python train.py --num_hidden_layers=10 --rope_fraction=1.0 --attn_scale=0.177 --learning_rate=0.0074 --lr_head=0.00863 --max_steps=4078
Each number is 500 + 50 x the weight over its row's rms, rounded and kept within 0 to 999. Layers, rows and columns count from 0. Numbers have three digits each. The size before them is the row's rms in percent of the matrix's.

# up: layer 4 MLP up, 512x128, rms 0.242, rows 289-341, columns 0-127
# down: layer 4 MLP down (transposed), 512x128, rms 0.23, rows 289-340, columns 0-127
up289 099:472529449459499473596485468628559439471610582519594503537532496547488490449497466465534516423479477535455479547511513647587554496488490486546516495571558552486485428537513455563549464508456541506503446552489517432581478526496567469483484502442449510505449478545431561410481458596509375410454556519560474472417557482462406526493423491486488437392488501487426486579480562472506477514513
down289 096:567510536541495540508476502469374560553467492431448409404441488457460476506456538468560606518489493534526461410472430476477498455549556502538581477475503567566504534605529542592499433469474520530469574507536469480501567533507448461447478521399462518461457491456439490550503556466553654501480582446450541502471542573426590437482473555513449532561448465520507546548433452457518484424422
up290 088:542499474519460432478504534497533432510574483535524459370433509436514576447472453526445500470434536472529518526446505476529581527509415478575380425492564386527583524472592567477480509501502524496453515555589556512512537547550534489501520505552527428517448471488476464414444536448431454558583484507472518481447481543465422420513604569398591500572460503474418543545590530514540478502445
down290 078:522554449476457582522439511453508532421542368563453468649561519530545471477529490468430500601559488536565487496471526522486449428589457562499516511519464588455448461477468455428580386517508405531525541528577457438506466458468514510451539483516472449555459470434554486580461559490560540544468469444556469559506509492412556512586430507515508555464433478516497574437513493536516565465409
up291 106:459476555553480452599572539570493490482496484532508489499474457472488405536419554512434521431468494453560481442480552580473496448424455521520509536491560512562595483532506570438516453569473545404496564511531547519545528500530490428398468510440500443472429492562484481495504610448552452486507570465517499544471531529505496524550437462500568480361640495522426443469560607486469563531386
down291 099:478512589495492527475463508487476498565399389507478397434416399461502519417471537503525520550513489581370540425524560530434478527417575435562381527477495586445433491531480587569488419491533456427532450474533516483584477561464513485539478447475485424512518468505493487535482458513573507492519479511477581513500483499462502431434401597589470498522476433432485565469542458507456509472456
up292 107:502379581452471496552500463464469427502580557603422548614518496536581490448498482516538492470527494427510458528542488395492542466513495528525491531553442510497448518446509537459521448502482455476532511474588573450489541529515531447489558501556484485557513480481461593522509595461508516485365612626528467512407445500489514528500364466552486448494432519534354482475465488547504452514541
down292 109:533458538528508454401431432448572598560499577604494537515536536418417500542520514506516549525473480555470498485397547408470615457566479516457498490531547538544455464530550440462594495590539509509479456623401523597539518533457558539457482510507401414415496458486443460419545524521524498533511489492541453491542529470489472471473525542490547577541487479466431599502481564553562499497560
up293 102:532572420532493470526483539527475483473482460519576510505452512432440556527552616483536464483508438482504510510470452531462519403474541557576561406558505464531477533415515466502549570559461581530556496428473524408530415617451462540614510470507464500452441461492343462543467470546502503536411553512492501482523513490454501470574533555517377511579484483409460505414474534505486491423427
down293 106:420483496493466521520628492495515565418456569594550561503552620526490457467553568502451589492497473518529496499536526534508452378539572501559585520542461438538354515552498468512423395472516486478535415480492550593423544530504474508487531547483532485520539547558531523529578555559522395614563448508574537473536511482505484522493515474578529543513478539437486543494418501521439475447515
up294 102:550501522492476458493440550577472481457534446465499605512458509501494587484402449513527469467451439483506490523533435407573429508489492506514531560579587524438575427476497445475517542586530402574456467473570514497493512506500460545502567554471491448401510532434521546492577439475614528514562456486449575516422573442475465421549499477529567526484418450451606569457494563494553509467388
down294 100:435526525566504452498485502417426559503565561542536461421459384450462479475517539465504427580513515547540487455480527531517554475454556504534478567535501579424476457360460528555497458458538508520524493637522459456530484510564551524474511510486587527478530592540506559529459563519518496527464470511533467484549520589468483505441397493481578521530486574462412624555532465528339482451483
up295 096:477550523452492554478563442466550437493599503503500543483474484546469479445428482467520448420497403505548531548517466466532622452541501506636503566473533586502473514607439493532448397466583465527539414438509542465486534463459538453525549469507450546554482524418529494417487604539450507516506492567472546535483477444538536453514531426459458465424498569403524619487387526457439520498475
down295 091:444525472423522478529501472524485559464489395419510553514552583433508504554488483483462538505521561462442457551569509437468492428553503515431491428414500476507567540525502576533388479451466468541453642532567431470478420500436506547477407556410484380492466428515472365563499447497526453395469512449508395523492427475524505561535503506504503571493459503531512491414528475497542503447517
up296 089:500534519462525534521523545545421552504612583492450497465359507504469431424514562541503498485509419557496436567512483425444595475559502560520490527410471503450453463493515550542414460561547488498443453535565469466498461496586540464468424496426457516458477550419428486450431526404451544583523398576440484420532471534540486464460539545566556435508476462547472555535510435559462451547559
down296 083:540441469560456418496494411454484514513409441531481454569520621536486469537497528540558575484466560384523538432438568395469552378478466541441667533480572518505438412555464418496533482488496505456410539500452479515514477487542435402486498518495468529517513429547497486540492492524512535469518481349576501501520457422496503567543502507486456508468476461529508458426450463495527548530479
up297 104:517445517525561382571476543595482492412541502535534471503513557470479535515348470484491482481448503567491550510492392478428481520454500494465414546482530506520527600440548442480505432568485390415451557518489491501498525522514513498495523473528413493497560510480495560558542508503511479582497582590600545428518539498552557509398513434412530488406492628438474482540550517431495542554479
down297 105:557505505577420502469597528573511517522496511610484361584572471535537478504578545487488503551430568486498461459625477448504587525492509512462444536453464516466527491488488530462418564501529531495546414472567448416559503516439444507478526573523537521583536455455536481617439528473516502520454449577475493438538481406439474451438548440526478531502537544499469574506480407471553462566603
up298 084:461508451492513485511486508487554427513507594463545460421645534530550466562459434496507459496471538481583450483482442492468459599467516543601423522543534383503551451523467476497434460400471510478550569539531600448522536466551559536499570545558512473386461549465504415501436388518447501457481557433481556447487532560505579514489487403439529517504538479571552533508521560466509419437516
down298 095:534636579456505510538453429488477558500473482549506471569508536453588508467466574459502585484475431638577527446489536412517569428518474581530531470493532551561401479458496540528517448467439438504569575494398446445449510466574594464499483593512521508503564469460548478545569495505516476495504498396549521435477512419557502553461400518477460503476537466506543528520433522542427591500508
up299 107:497470500513520519486502558495527540455431530455525521460459515412485509562499487426543506478478535519577582421504435479507510593572497480454409510462519460498456453488582548552471466453478512530599431553460644464482512446557457479498507598486500514503507470393545506540463539416450497558607499610551451528474604487474495529438489473545537513482504534431538531604598508442485495392623
down299 106:498473515488481455444557481548585462465515448558474519414439537514543507494544598436491502568517462416509575492459603467515553519489470311415404497537455459554454508451521543499428437496571490444450508392535570551521520461474492456536430530501569511452465440477568525516564467409455478511497482477565500494470498458450549495499366441459463556471534442586497521505507524548582474569518
up300 099:493535496522521509480495475563475521397444501513500365440425533549508537448506455489453428480597445556466426495426520473537444566537503447500383523498559499526577464498512518527509568461468551581494474474578457464581489431564503587446474596506445475560472458492523474410448543534551504510603501597478647489565520499420556428498483491529436507515520391513470566452534464528518496463541
down300 103:489385484548470514479471493521485493547559469537558504518496541542567530530453618538531585533449431400565484564554458534536468395587447483514568382561453518456459485488516523518518524542482510411527557484527502516460499490515515503451443503509556413509543477529548442574491488396481453598472431429439506631527574491470438502418464409451513497483543559502592544560487447416511542466512
up301 100:562494566476479458447440519568534462476540448389555546459455520492512477529386545560519551503490477483407449570577564533535483523496498455452447451452476504492551554433512599508462528479417581584559424449576436634460500499506499467419498507484583502539507548508463505427452548618507503506553474513512354419537579517512520493415539508501552487510528509467501563468539516535595446495515
down301 099:577495501467507497445459488501471604491583485593504493526493617494469447435594505549423483514424477431525434542543560470459415565524413497405496482532510464606427522522429551489485501546624493425481516535544527488524527552474445449426547542513476425500463434478473402540537498571488437558541537391509497490441497500480505478493474562545392502500439562472473435585480434575472527468471
up302 097:468528529453540534491477469528509517518479446517414495429438563523552441483514579388524529543540472500448409508448515460530446544407520520512530529460512463522471524547561497513503373553437498499498417543405526421542462616444542532398490504623551423479451506479594515521571524491401537600598419545477454527500540493507561490535488489559465455428470489475495516554579552433554507551542
down302 114:507487461494529549560532444430666505383466549519466479460470585564584427479467509485554442507513575497596525454475503529447480501523552491574549477453501562564462429525482520562535494553463537509524457508373612480487512564471484603519393453501441449502449584459527514500475456528482505517517584478515411545516576482439567582452580480471510523522460536471483470540547598496534477536546
up303 102:468467580497506559417478535514439522539540433518393482452414452458417557523497527528423520555495563519623540539571492518457459476590569424526506478447495530461452559505660547497544449506479404490509484495397583617524477444410487456537464523535560400486483416535458476477506444491476531497533478477461576596546513446435539494492397489489484471486482520472505437516518530541523492492444
down303 113:566457458526511482501550511498467580527471457529440504545467397471478538511538416526431440604533510522538515445585530475512445516494495452578479387492538482504472487521615510551516479487526468543513330506593555584586515413458464418437479483562513501537429517557526591504514447515522440512538476512461561527530522480424586526458481492507540499516584533365542485414464520439512472438448
up304 092:489557453505456538445397538550548468417411526393487394504484506480524422507528531481420504479450551488535510462539500510482521523582487463564483503443520473447500408559504518526488529410542479409504508443583587561507473496613540501409464549481480375418574476414501597467502477515556493553465417462466536527529500438465537504497559457436497475577503413459459445548509432524562577536469
down304 086:532552541429389509456435502374532546477486437579541547558364558479633434440472542518461609500519508495538538472494546523565593471463525592535505471440499541473417478532555535526520468549502466488583495571498385482441478403572500447507443526491475466507506503456432515552497531460456448533440518471603477495515533416488508501467431514427471448507465504532553539515481529582512556550465
up305 107:510459423444493563463508436497556481566504461530536521438378540424508499581534459445601499502438557528515524550431516535472480563639449496558451536488471475486549551489435519494429406450479463563522481560558570526436501419477580464513581505412586489470478539450495491480423545510537506402563516480485417530581509492440547405442523515541478564425603515497536444488476522540450454515482
down305 101:509518476521458533520586513569565489392536508513407481518545513485430510540426452523472459418543553613631546433498435435578475422367454546534558500517535441449547508479511407500469524494448573477510533495430410542567388484440501528516549501450506406545481531418481506475530464477502402470523491487568529443439434517502506412482541493530503500447553473531466495580528547448525576495498
up306 101:439541510581454541580459480470572465472430438527519493589534497502521441540473453418532500478547489509602549433424440496464494459457571513448501454488365591444570551559569460553457524374497575421506508440480461454512428481478567474517535475555433379533476528404552481573479485552488434510536441507472518518481568564534458539499537541541447461472492486470520419526466457534518441599489
down306 102:455503412584498553573497546477482490541496475543586495452527531549524482553506555517527418463548509544584451472450480498490504516495634460437409562499504611461542546473503536489436553533556502470553477457532513522478469478503486550589524368495445428515534495439421485460478523440571477534615465364534468512514480503472547458477553480591581496555517463439403578543603503497531523532433
up307 112:508443559502479515566536584505463459476415477532506448447428531452459553558473447504538592587541487429492514508483565463508473546488489513528495564535518576458548569387549489509523481552505476495426398497522511477416490471439514463493609647507570559488455501576384502545472559463487473526592620503458498531542464461530431473512588527459430500476447468517485461579462533507516622537469
down307 113:538494435538558506438402431397504586569551497518499473471400437528480531387473588497538513545599500541492471515499522462554452483448456424487566585479593501533515418470562563534436517505496517530472507434477506532432494555478440485525444484489464528504589506446485557507453535535571478544539512464508475591424506548436551591492495528601510409455491494518465531516631403502444581470520
up308 095:417396532585488447547537482457483464484531451532512552572506469482529595510477455449444568495494564548366517455535487536491538490544592471523402537390508563591597542573521416557481458442495482514502566503575503519426504542474554499492473531514565565533368567406475503465533477547523476499432465535500418506481494384548523481520550545436447554469535544473459460517481540443467443534522
down308 090:554468518379405627458450537514524586478487492529458524551497533501523498538461455504521574495465498495559572459439513518522553471503436573414544569401514503457506501539429506415647461467472490542532474528555486410498459495522503471536501498509541440531545468535567449545533454484463549462536570417541589446466527472432509507576462399506500505457429561474530454528488514531470539406350
up309 100:460540541504516495472475530535497489538364485457498468450482636564495522535548560502549432489610530538491467543537507485448377490415489479434543494475537532597478469470554468476481484495514475515426648405580501432480447474411521525464578466661477481550524519434438488506520504514416472497501451481512562532487517495438549470526524594480400494535582540488470547460521524555523550498446
down309 094:402440566502478492443508511464445610540506512456466445427558551482531457462522458491488558512606549393463476555502369499439508505516489531483443453491465469444471490633517541524409453509442570589481530488562443496406575423483487514498473504459472521416499463520487495475491481506500482546496490421496407471594425495478411454471533429612551541507498506558501474623484562490452523566502
up310 099:504482360473434443434499450420469483524460531539596488509473424489510522600484570461532532411493535500484505538471465485414501490496571499546536432484537551625535597446514573450443504477418493512454525557513445436495464447513552543535497468488539493415477586420434401513495437514539540493588469579487571444484488422542490573526552421503551543471454488495431470526608567526485546549516
down310 094:526480486469540509428504419463500494522474530502403494408462499494503549460534440557533431417505510586473631419432582459524533547460536617531443596553581502524602515534474344426517545419535457525515565521463439532541545474510498495485507454504489533531534553512526458510539534447542468428517519563458433441481495429458483582559559477507492494466583525458567466451520516413559449561477
up311 101:605493479506486589514470486558498541471385430451524454425460424495507495451537424489512528591515461457550485462552402578471492518555525446480562529505493485534452491551454379500605512541452522600537508511493379525520494502615579470551512413463573538590440545533512575547500444558590469553496506529556469539537457577424445554498443475407474475501495498495482487521490467418499504552482
down311 088:454553537583473413512649526521519444559576549493527497470505517484560534594576589481505505512516521476518525534451529466465541495454459520480557499463473516576590500515455570477438484474474578448535449417482611460523522452456495561507457525503393396430570430531456462548558512514515500447587555411567523445514595444554455434499561518549471463471510489531500465545516604537494396484529
up312 100:440560436575457500511515507526519507364541528501555464510508522468524576610461501420539440547506502527521507534452448488588507421531459565541564550541438491421474454510584416469470455570523550393500503505531423467410505500546414479477474417454523558554489498421480502452499599479463468479496514560520508390573500430498457506499486602552470433489457470442475500477623521479489395457528
down312 117:398396575515386459497518425497421522508411500507486502510446423586577498501511548583447461500497444540460549442545518543415402393471502475531463560498478542413550493464473542429540489528450561568514486461502553474480532516551571515491445490518424517530533532438642546481466488389484423486514479550542421522585480488452459517459526481497469483609497497524500559445538437527468541531568
up313 096:477422577546538513556430442535500487438489514493554465450582456513467387493534443464432442549549485557440448495491443560505452381463475505551629505500627521476480496473468541443516484431479612549540454477509539515481504512530481546518461483544454526505455543444495458464420682490494475539438447462564488507517489444476491516529557527445581518599494464531497455518480463502447524369541
down313 100:524456557484474543481418511501515526495444522577487586507389519429466506524421495507467633512574407482522535458466441528577479535521468470531535433498522573455447403490513518469469424461515611573509474611517488518536480532553477400512501537474579418440498551568410465499533539511574456528488526603388540561524565459525523579476486517482445595474433551511504492431448492497449545515534
up314 107:493479469526480472588603462552529549539484502407464478537480534473522522545445591457405518457579530555533466431519518450485439548542503432592550557398494432415477489557406510477474575548445466484476449514523520423476510464514491453496483533492373417509577538550481416481547450466481509560546560480619568496505556557394524470556539464417529550589430464541519526509482472504518439507449
down314 102:489466524434547480356504423513512489493494530511509499509474493473450541520493534384455594504499493572469563533450478428472493466541560484507483465533551484475453455586457485390569523553519504498426569424418425613465424443420554438601606556569421508415523464489411447461461489487517552479483508559494483532551476526469485548486453506555470537505415445536452617529505526528432523459512
up315 095:527506534572546493454475532455456465534542583503507542632479478515449465487542535412549402558461507533470522462542466427607474468569475523513494524482494577556493434483534457530528470430606548466402545553487562479578473548496579571554485458521546499446531566433436442577594461408465480535462515433447496574485483501439528552622506526498447429502520455427525545496565491484538525502394
down315 108:461534475472416505449518565511505546516544440513539439578514467522393538441555511502549549525481536457522443438483525471464601601498471522541591484498504558526492569545526545491457574454540437466465519532444542455469541445525455565450491471559438545476587560522502534581489560496551428578563368460453586498500414493493466552419485521512476562525519562439449401582454460578531449580438
up316 103:519576476511533559542475547535542520525480493403477485471550474480445576485459485484495477445476484571521548438471516530500547520436530486579540498446460576450493495571402391445452558525594493552489372484595437419531554464594490589479462514494517450480532424621588513546514513485519538455470519533499580505362486593510534508497435433524505515507446437430472578476510443456494417472499
down316 091:488556479529522415433542522498497482564476616553567528482523499533547480549499540434571500563439456426527446468575441433487510550587493495422502525533522542503527437554567546508478537438338526524549570482423525579427481567407499520454521502534469461457594519424472491503531496471505475532505473525533465502536552417518448461438538593423546497540504501473392475511450515506584604604473
up317 098:557580472486536519515542363515540447517488468453511574538514538519500532483419537474463536434602473437513431478474478508497512511420571494412493498487456402506432484554473515502511470576489584414518444555555588421578502549502530537462536453463567494481476467531502500479504493497481606574463486506541533534514562518584529426509524425638489606416470394527453536466468546597529458555530
down317 087:450496525477494507517464500531528546547433525468535413442541457449521506504576425454541446536437489459490490533445461461535416537583473489537496553452622466439512474474505511494539569420541441509506514401440464570462607463499526467567457490491414543431477514524508487450452503554463408515430565572466461535479548467448460535481546589361483371469583434500538480535515513457462538520370
up318 098:498486500501556457477510488483510534451514484475583577573548495539568492530580564503434515450447406559441450609552476401476493344492521519424462524480533507499499421496482468438438515462491418480538459470439466494525423516549488466416491375495425556486606467414483506463472522476552579509528505496486493481495485528558432587519418578570585410477505495532502597464553507533529422500477
down318 086:512516476429528411529427463526467601542459541469509512517442536493469474547481367494479519491470484502481559465450543595577382485609539501424545558465496490478494574424505584575544506533464458503404479574500499505496621480567478486542510597523529484529452552450552506475490425448458542415519562493563503462451573506418487534470544429514511543353448435520437543488525493511540472527546
up319 096:386464587376476467525476556467425480536482507527555425556424502461567565547521493482455551485559391518433530556428490542490517503506526525482567495481516515612451498395608573508457479575487560451489549475487551494471554415511455565507484468530577509412600513480545449501488468585633544440400481472515548502503512539463524461484470482518546505482528494481492442447505476636516501491510
down319 087:480486470530478548494513477593408507475532485529400502470486461504470442479470628667509531560456523453548487549563507528521545446498498538481526427491503444507512496553510490464414516525504562471449500551531550571546500514629440474491556408443490583503522510584531561407455457524547491520505536538454409535551360493522470462539436512466504462529529463498553419458530407469468619565488
up320 093:550457531474561463578526557560550460560499388446539399505587505504465469515469555479512555442572468600563494433579436435496511529502533605519471481424580465424496525572517472418526526557456538499457548567481456445463473533474446416523540496521514523399516601466460554472495493561519453497473529492439489468528504494574452481547465507550595540547502534472480495332461567583511540501528
down320 083:507543567449455645445549489545437598491477628564512480474469512474490501491521531443493505499549568430468460500468491456465608481494464449381529434513491543487523533586468547609540487416482493496588535523533430502457492469544486405442449469493431487522550496546504471455495464478569617507488487482434487475507509491419514478499507507538393518422473490566602469634494487482411503504446
up321 093:546612594408422491459526499441451432514530498452500502387545480527409448529518578519487457584524500509403540570519494503476472422570515462501529491454505472560509474527458507497475505466514473452518489469391507518457455473481479490501484490554488509545525509562494560402574444548337477625578411527433505525526561477533435426463479547482504494516582481517572624510436502498500524426524
down321 112:507442474512555559451582536566635469497409595530414410517512532546449486520572518489512585391515468450499483497505500481576509477544478482498438523511524514460533481509450466506505496419405488549444521512447553536508493457499477541466459598381530605556584473506463473483440548509559553465518452440479532448432523590477503548528529431551438470580508452464400534444428560505442512550419
up322 095:442489581417580553488494519488481518441419549476518420533503561434417554496478529529472466595513447515549445439454555496431407452635558498533523521397548520591518407488467521538451468502499505575551468591463519586449587527508406518458469525464444437493514453443632469509568491553531498421537453438466526558552555491479459438475481472463490484474535449535519471574533476497434517453501
down322 104:433440430522446441515575540551557529435477432491450527550567407413475521462578439515580423497463513454550356459530519534488562423550520485581545446450601485537609529489453449515517532568511462568577534507586442547439476534515478546444500502464450499527520414549606573447436542489478496393517491486493555463495529507477531522500568511490547515535536466473625466513512525457487483509546
up323 092:571456453532559524436510438411529556538581472511482501541500559449536463526491476464487521442565439471644485504603553491482485559530446474391545532435447482486554412490530578493554486568568471527522481563448527458526541495440438587468508561476525529488392521500467479502420482456540599514483557541460473470476515602486459466530523656532452461543450463462559475613470472491513496513576
down323 099:446524415503434499536531415499593496486443557388438589508535497578590535576547438474531451505492548456398519530471419402476492601507521444508510544435447372509407478526450497404520494538544486592457536519449500475568549525441504482538479549512525524458477460519450541574521475551405493445524476503533515447465453468450545516497552446604430604469479517562465540444500485518479545482469
up324 109:483528465419501607577499495500537527441563520410543463507434440510467582456540553485555488505463478449550485532388515546471494515603471502525449532434516444548557412548488550566512448487534594513593535579521557484466477555415496407541457422463460479453539457406556406487500503457505474481423526511571541531493544412542451488607474564535520527494501481541416407432507473523580507486552
down324 100:484502506479419621464598498608486476429380548426477471423416482482511494519520433547464589499482528449586424524491529456471507537427486491491556457468544476451474454575463568481515421531490497465475513494483474457512486552482500491514457524469436593370525505563521454531544507501449530499595529413554533685396468490527468501562503556526462514497439554502461453433536472485537484522478
up325 098:461442568441449482465472552605505452506526475490522447535498479501513557597507508505526564520481489403513572487449537529478540571450508494529546533632518504493452559485562537539497510568505537469404434465578458505434460533502537595445563439417513494571537464518498476490498471430508566552531495577472591473417617454508518483581467602459493538421516516465465446493492462580384408425476
down325 100:544491501494413563465417459493415382395466447582535542449492471448522498536459515505433497532546495483478500477491505484530536483504423431459445485487527579477477517470444476427513440522590483404469577576482536528529592435494424541610565497427504540489538549507500489456477556432468438478461447526465506575637547476480549496461468430500494538499389479463406450414456432492512541565551
up326 098:498472541489590482479461530527429529510497550493462657477505465503503466587525557587467497548421470551473515489485554510531524545616527443522502599468518432538484538450518568434410493528448467431578566499474523525399508599477505392534510532527578445445506502491461480491464458445461441524633462443566458489640520522516538500474446463483515476492541533471479424518504496538528367485531
down326 091:502479500470519492632486505560621512524478400539545409484519543433570493465551507456509501561520504545522553527527532447491532463592429475407559465559507480563507489572530557597588466542558552545491512522535413516511529459532541475464528467539399473604464482488489488463557478517512536492420573481479528493545523527549510534528609526473466477411406381460528590461501418566454432490446
up327 096:516411474526520448508523601425441475482619535480517548523487511524519538517492485464517490566501386437522518470563517405513473563517501570576426532543517582414439411480538447384533532579470542504481523423488498480480529580404506559434463481512552434436475543466529472559432550595483538530489478532580516468459475502465452568407509525642530535591497485488441461496489453476459498477431
down327 102:566521430454489498549423473609482452483535442551504512477591445566476502411477541578515528543504562460438556554499535514446482469578538408496505434488480508491495468533520548563416594493553438545468485432504464481543523495406501472445548469505459504504552436520378525567589421513493478603562393519393493525569573498544502564486459545557511522521495491431584532525542566602494534481542
up328 094:521456509522435461465475467427458445564533424512497472504497460530545408442515444597517531585417568441506595486510520393494455442527490399514505476490505442479463578467526452464545452442399550490577459585492487542550502492492459487489523454475498491474457582506584467542511441456440471514441481521527542545393578492536543610511522587590565496411591458516547474516596480520468534415475
down328 111:540518554498494618484630512351483505492483573481599537455434554427551477459510557462465499457465512501447540464497450502579566497474458412577532509493500463504537574468468506549526465471411586458488486460584478585502516473547503448467508467534470405517490501461466558550448528528568431592550485592498486464433558540466480521458522460440526538460508532478467502586454458420436608488590
up329 100:426564451514532480476517564613538478572566493523497460462456547491516447426409479525438441436444453520527530604505487473499550489382438459596479606477553447526614398585502534561542499453465478529509510439488552548518490465452538467480409509409353520489509466485508518430470491510486448592519509485482517444456479467547595456486477585532505510498541591467498503487486576560531507443481
down329 090:439454583403516542461570444482450484490487459454410409558501397429442490443525429473502502540527451470456540411505546434463423448524505561420445454547449441475569474488425522470546501553518535518509464567452425518482501445507514430516494481582482530472584521551457457465417429473413608426562495589523553548534478559519456459527499501516433468464422528479489503555433523611524556555493
up330 105:412538455539463498427487455571575448553461493611532488560490480503517527485452491471460432461530500570489463511501567580495494483517518391437449535456536461554521387496484398464449424473474482556527494429446580414602505478429494460571509536609568453379527508467512511458452534544513420494470474540621568544454510491553491503531472568491473510501467482490480605503518523435468521509615
down330 106:455438496571441431514572485574586523590505534478527499477494506591443477506478562494483507557527486492501502513457509464574503454472560547523578593336490485438457555507458499567597465469485475478507462443593527512446502539438470547570483370538540500520566570562477484512545503439489479531503475472535533541421548434396540485485477502629388492513565528486553414504491504485571519539429
up331 113:449530531553506496439540528503424520632550459487418459506462411557482634513458492534518520501512472526525532469536556465546418462512480478494476489583395533426455530529606525500464531456492538541562509527556520492446600481546557519471540497556491411547503542584544416624400508434511617453469504477456515482491461419432503492568456493517498481566505536491469499502442602473418514580528
down331 122:469603510500588558479633493516553476410456472427509544514568531451523512475473477514511486496455486558434489524509420448556556578513511554490606520498521414477498449482455417385529564425521543533498468528515536492519526394448439513577494459400396552440519473524435507448531486522432437512520511476572495462599488460530504424519548473526432503465430487541479572540503583605582528507493
up332 092:511476420536447434483523529606516403434505418430494384476443494606451530576506522533527557413481568490518456484546594490587499479491500493444526548520473573500576556480537477428541520459522474462422532469475514471509452509529510507517508518542501477475418493428482599474552532597476451537481601420506512466509473626496578509484461483401464533385502598526554503506407476535457480473530
down332 093:418556480451566559438445507478476484521397433497435529603517550494564452431411531515479595522445429431532506493483435464421540485454488605428575477494500439615516472449469447435543527510519518451515489429558520427509497527415485547464503494543453433450572449504473547467430486507567506516456505512440527513491425407512511538542473402542624498441446501571582467486495529534575455512478
up333 096:561509524456504490400506554440335475530424482608517474410477547511582456518486465478400479528484479415439543536466442457520518438574447446680541528445515537450556550558504468467473492549485460527543450611518518532508510496448529530542531428466504502475560532529435459490450553495463453503481470443510495524516474485413415495502472459427531537593469450559597511570499469497464452461481
down333 095:507580558510547438595499501480540548501570456502457538448452548514498505580503525506474517497542503516473512398494513498564506533430585434442500429512450458505446545530532529584542559461578447436458452533545496528573509630560474576463423469557531580466425432438444484452473366542600473584468551465482581564435557486577529534554524481452520519459526462514481506576548404476450484521497
up334 106:532510445389479526423499455430481497530538477475448509544473546502496543527527526472558482497577570502556532538505545474515568645603516373507495490517436502596552535508485486468497518528586399501585482567476444470535330614537516485487510483466534455523537512473435511468472459473412511542565501495452496448462589536579503525457475416535445532547524448550400462548469511575513459498496
down334 099:476478519506479497495563542567416517463448538528564548445474423544516435514504525504437580473431431461440574429454471528470459374478504462551515480508516547422488554414560577503418453511445566440503571517516461474522616407522443492503513570492488435393502501509472492490586530568527486465477511497501510494477463545382438500578517558534570546529473489600546590447412432421506503553533
up335 097:427523514553506579405482542507481499494452540456460427489545470632462449564474509499399590480458491576577502455550529431425477542602571420440455490459405549487520483515485503522483542450438459523549533460507563552465491590512513481481499480475563488480513547403491549585401443558465438444495366427427545539459541450467497515565481497501481529506500548527480412544561497546542547522569
down335 100:594590581456504501548507545454504564585524490525537465521415487514479592507583456447522497425396433524493505541567493586515524453433512536577469547496566519503478427511534437504496506611620484458536540548533494476557468501417523505405547586436506442496475629535468528529521443538552575590528489537409531494523446511423557589501447530577458457522541513499540547534481512547525517547511
up336 091:501447507625495407487488533507556512456506645471522456498445550486589502513469514412489563420608543568470429508534452525478493498494484469369625598410460443526582471510548521488453477492505469482537504525531519561511494485563529533537514516450533440473504450430498532582525458455499510390486562535519456492499501463441459536485468653505487510523575409533465480464505528405531468520534
down336 088:477501433427450553443423481549495560534524432556352478428527474509451491449531463409533459577456436426477491518482579501387482518508552591492531488496574506391376502509503478467534505507492488425456512473575532421484536449544559548553539531473465424450437496403483471572559534573487457540495449509512582406478466483549536498529487435554487482402473547485514466511455590489495487442451
up337 113:448493473542495405502513575535476521573562488554493462475550471524504300494409478533449546360429480488519461567571433515477541496469456497515503500590475503435548496531447525429487578444451493483533507481575494519579540467454413469472499434402544534524514478520494520440495534533430534601498470537445516507388546528521467579522546482512516490422470478582562551424528523528521501498604
down337 091:417501553535533552548568529490611501538463590495497501570430556513537531537497552456469486561550489440578523475485518529531519443510435555484524467464413429540480458523480544561500483524546412511528409465495530465496434495510568466533507427497453501556533489468553462479467474473530501487582608438647446478567434595454519377454527463422590550576479560398452470503474506489597470488476
up338 138:484549492469450498455534526522434355462551516519517522598568492542390472564497567558571536435450476448526459505625476453487593474487524504513475500540555547522555504541410554420467454495490504443505579462500549607595455512498474560475539563494524512431420484430407468452498484477503570446518425504538468468568532486542444470460553506548543506409536451487493581496381487432459548470517
down338 149:427443370519456506433511504534492383541454468454572517516608524476457493423538546524602473533441509457490504396610535526557466574553498510433454506500536616496503505518431467558433449488446487501479528470470505504538513551504461416526542533499543510445500532462411477426471451601537554427590492460533493526535581513562553557501581520457500547478536451440498483541426435513592488439552
up339 103:526568603512441579497593501525465453541550468461558492461564535594430518544544500529447471523622464564429587446439499501539570594509556468471464527473461448521517548433405504464443512511555454466462614484444519481475418481556485479593530495531494529471499541523454471540593519512461463549474419496460490547518500474472487529546486478516538414572573461553549493344525560488590542511545
down339 100:479515532435502560479488441451549607484513425461478541530516467520512494402500391571455473555483419515508530535502481554510451430465479559440556490562566541501528495591470507473546557492505513557462468514513381425537518468449527509538551483571527545401547516609503539492550524598571378469472480435633577384408500488505561557470495517588515515473460552523477476498486577538495459512504
up340 105:557575517431523516525431610483487416438520471483465454483493512591420506434487522486540459420497563436513546467603499549382569487458484525588425480550462535541479593574424548549462507489528487414529473482492519513485556508551523395561570431470476563572389399492560490470508501423484550461536482522477470495517410501475481441465486486627521511510494463507511533520449436521421473429537
down340 093:545515424488468443421450463531505492542566569538489530442641574529541412536534468522456523552539459516450429407457459459591584585544446597462498577481518496486600418477512595431477485501469551421492575460490499522417533498524465566487520516550557434476469552523379436483483469487536474513505470487616386501515518546460516491508474501599489469480483535467440554498539515562533467545505
up341 102:587546476478491437646527501518488498525506465474493474438473490529521417473595510519556487527529529637485509495529492481485483514536488452483533443495462509517441532452556441528495364469600558587482372575457561440529472456551565503453552439590393449485380589533527477443481477623450537520538565505529467481536501479474523459436474532523488514545450476535457507503394551512462503482481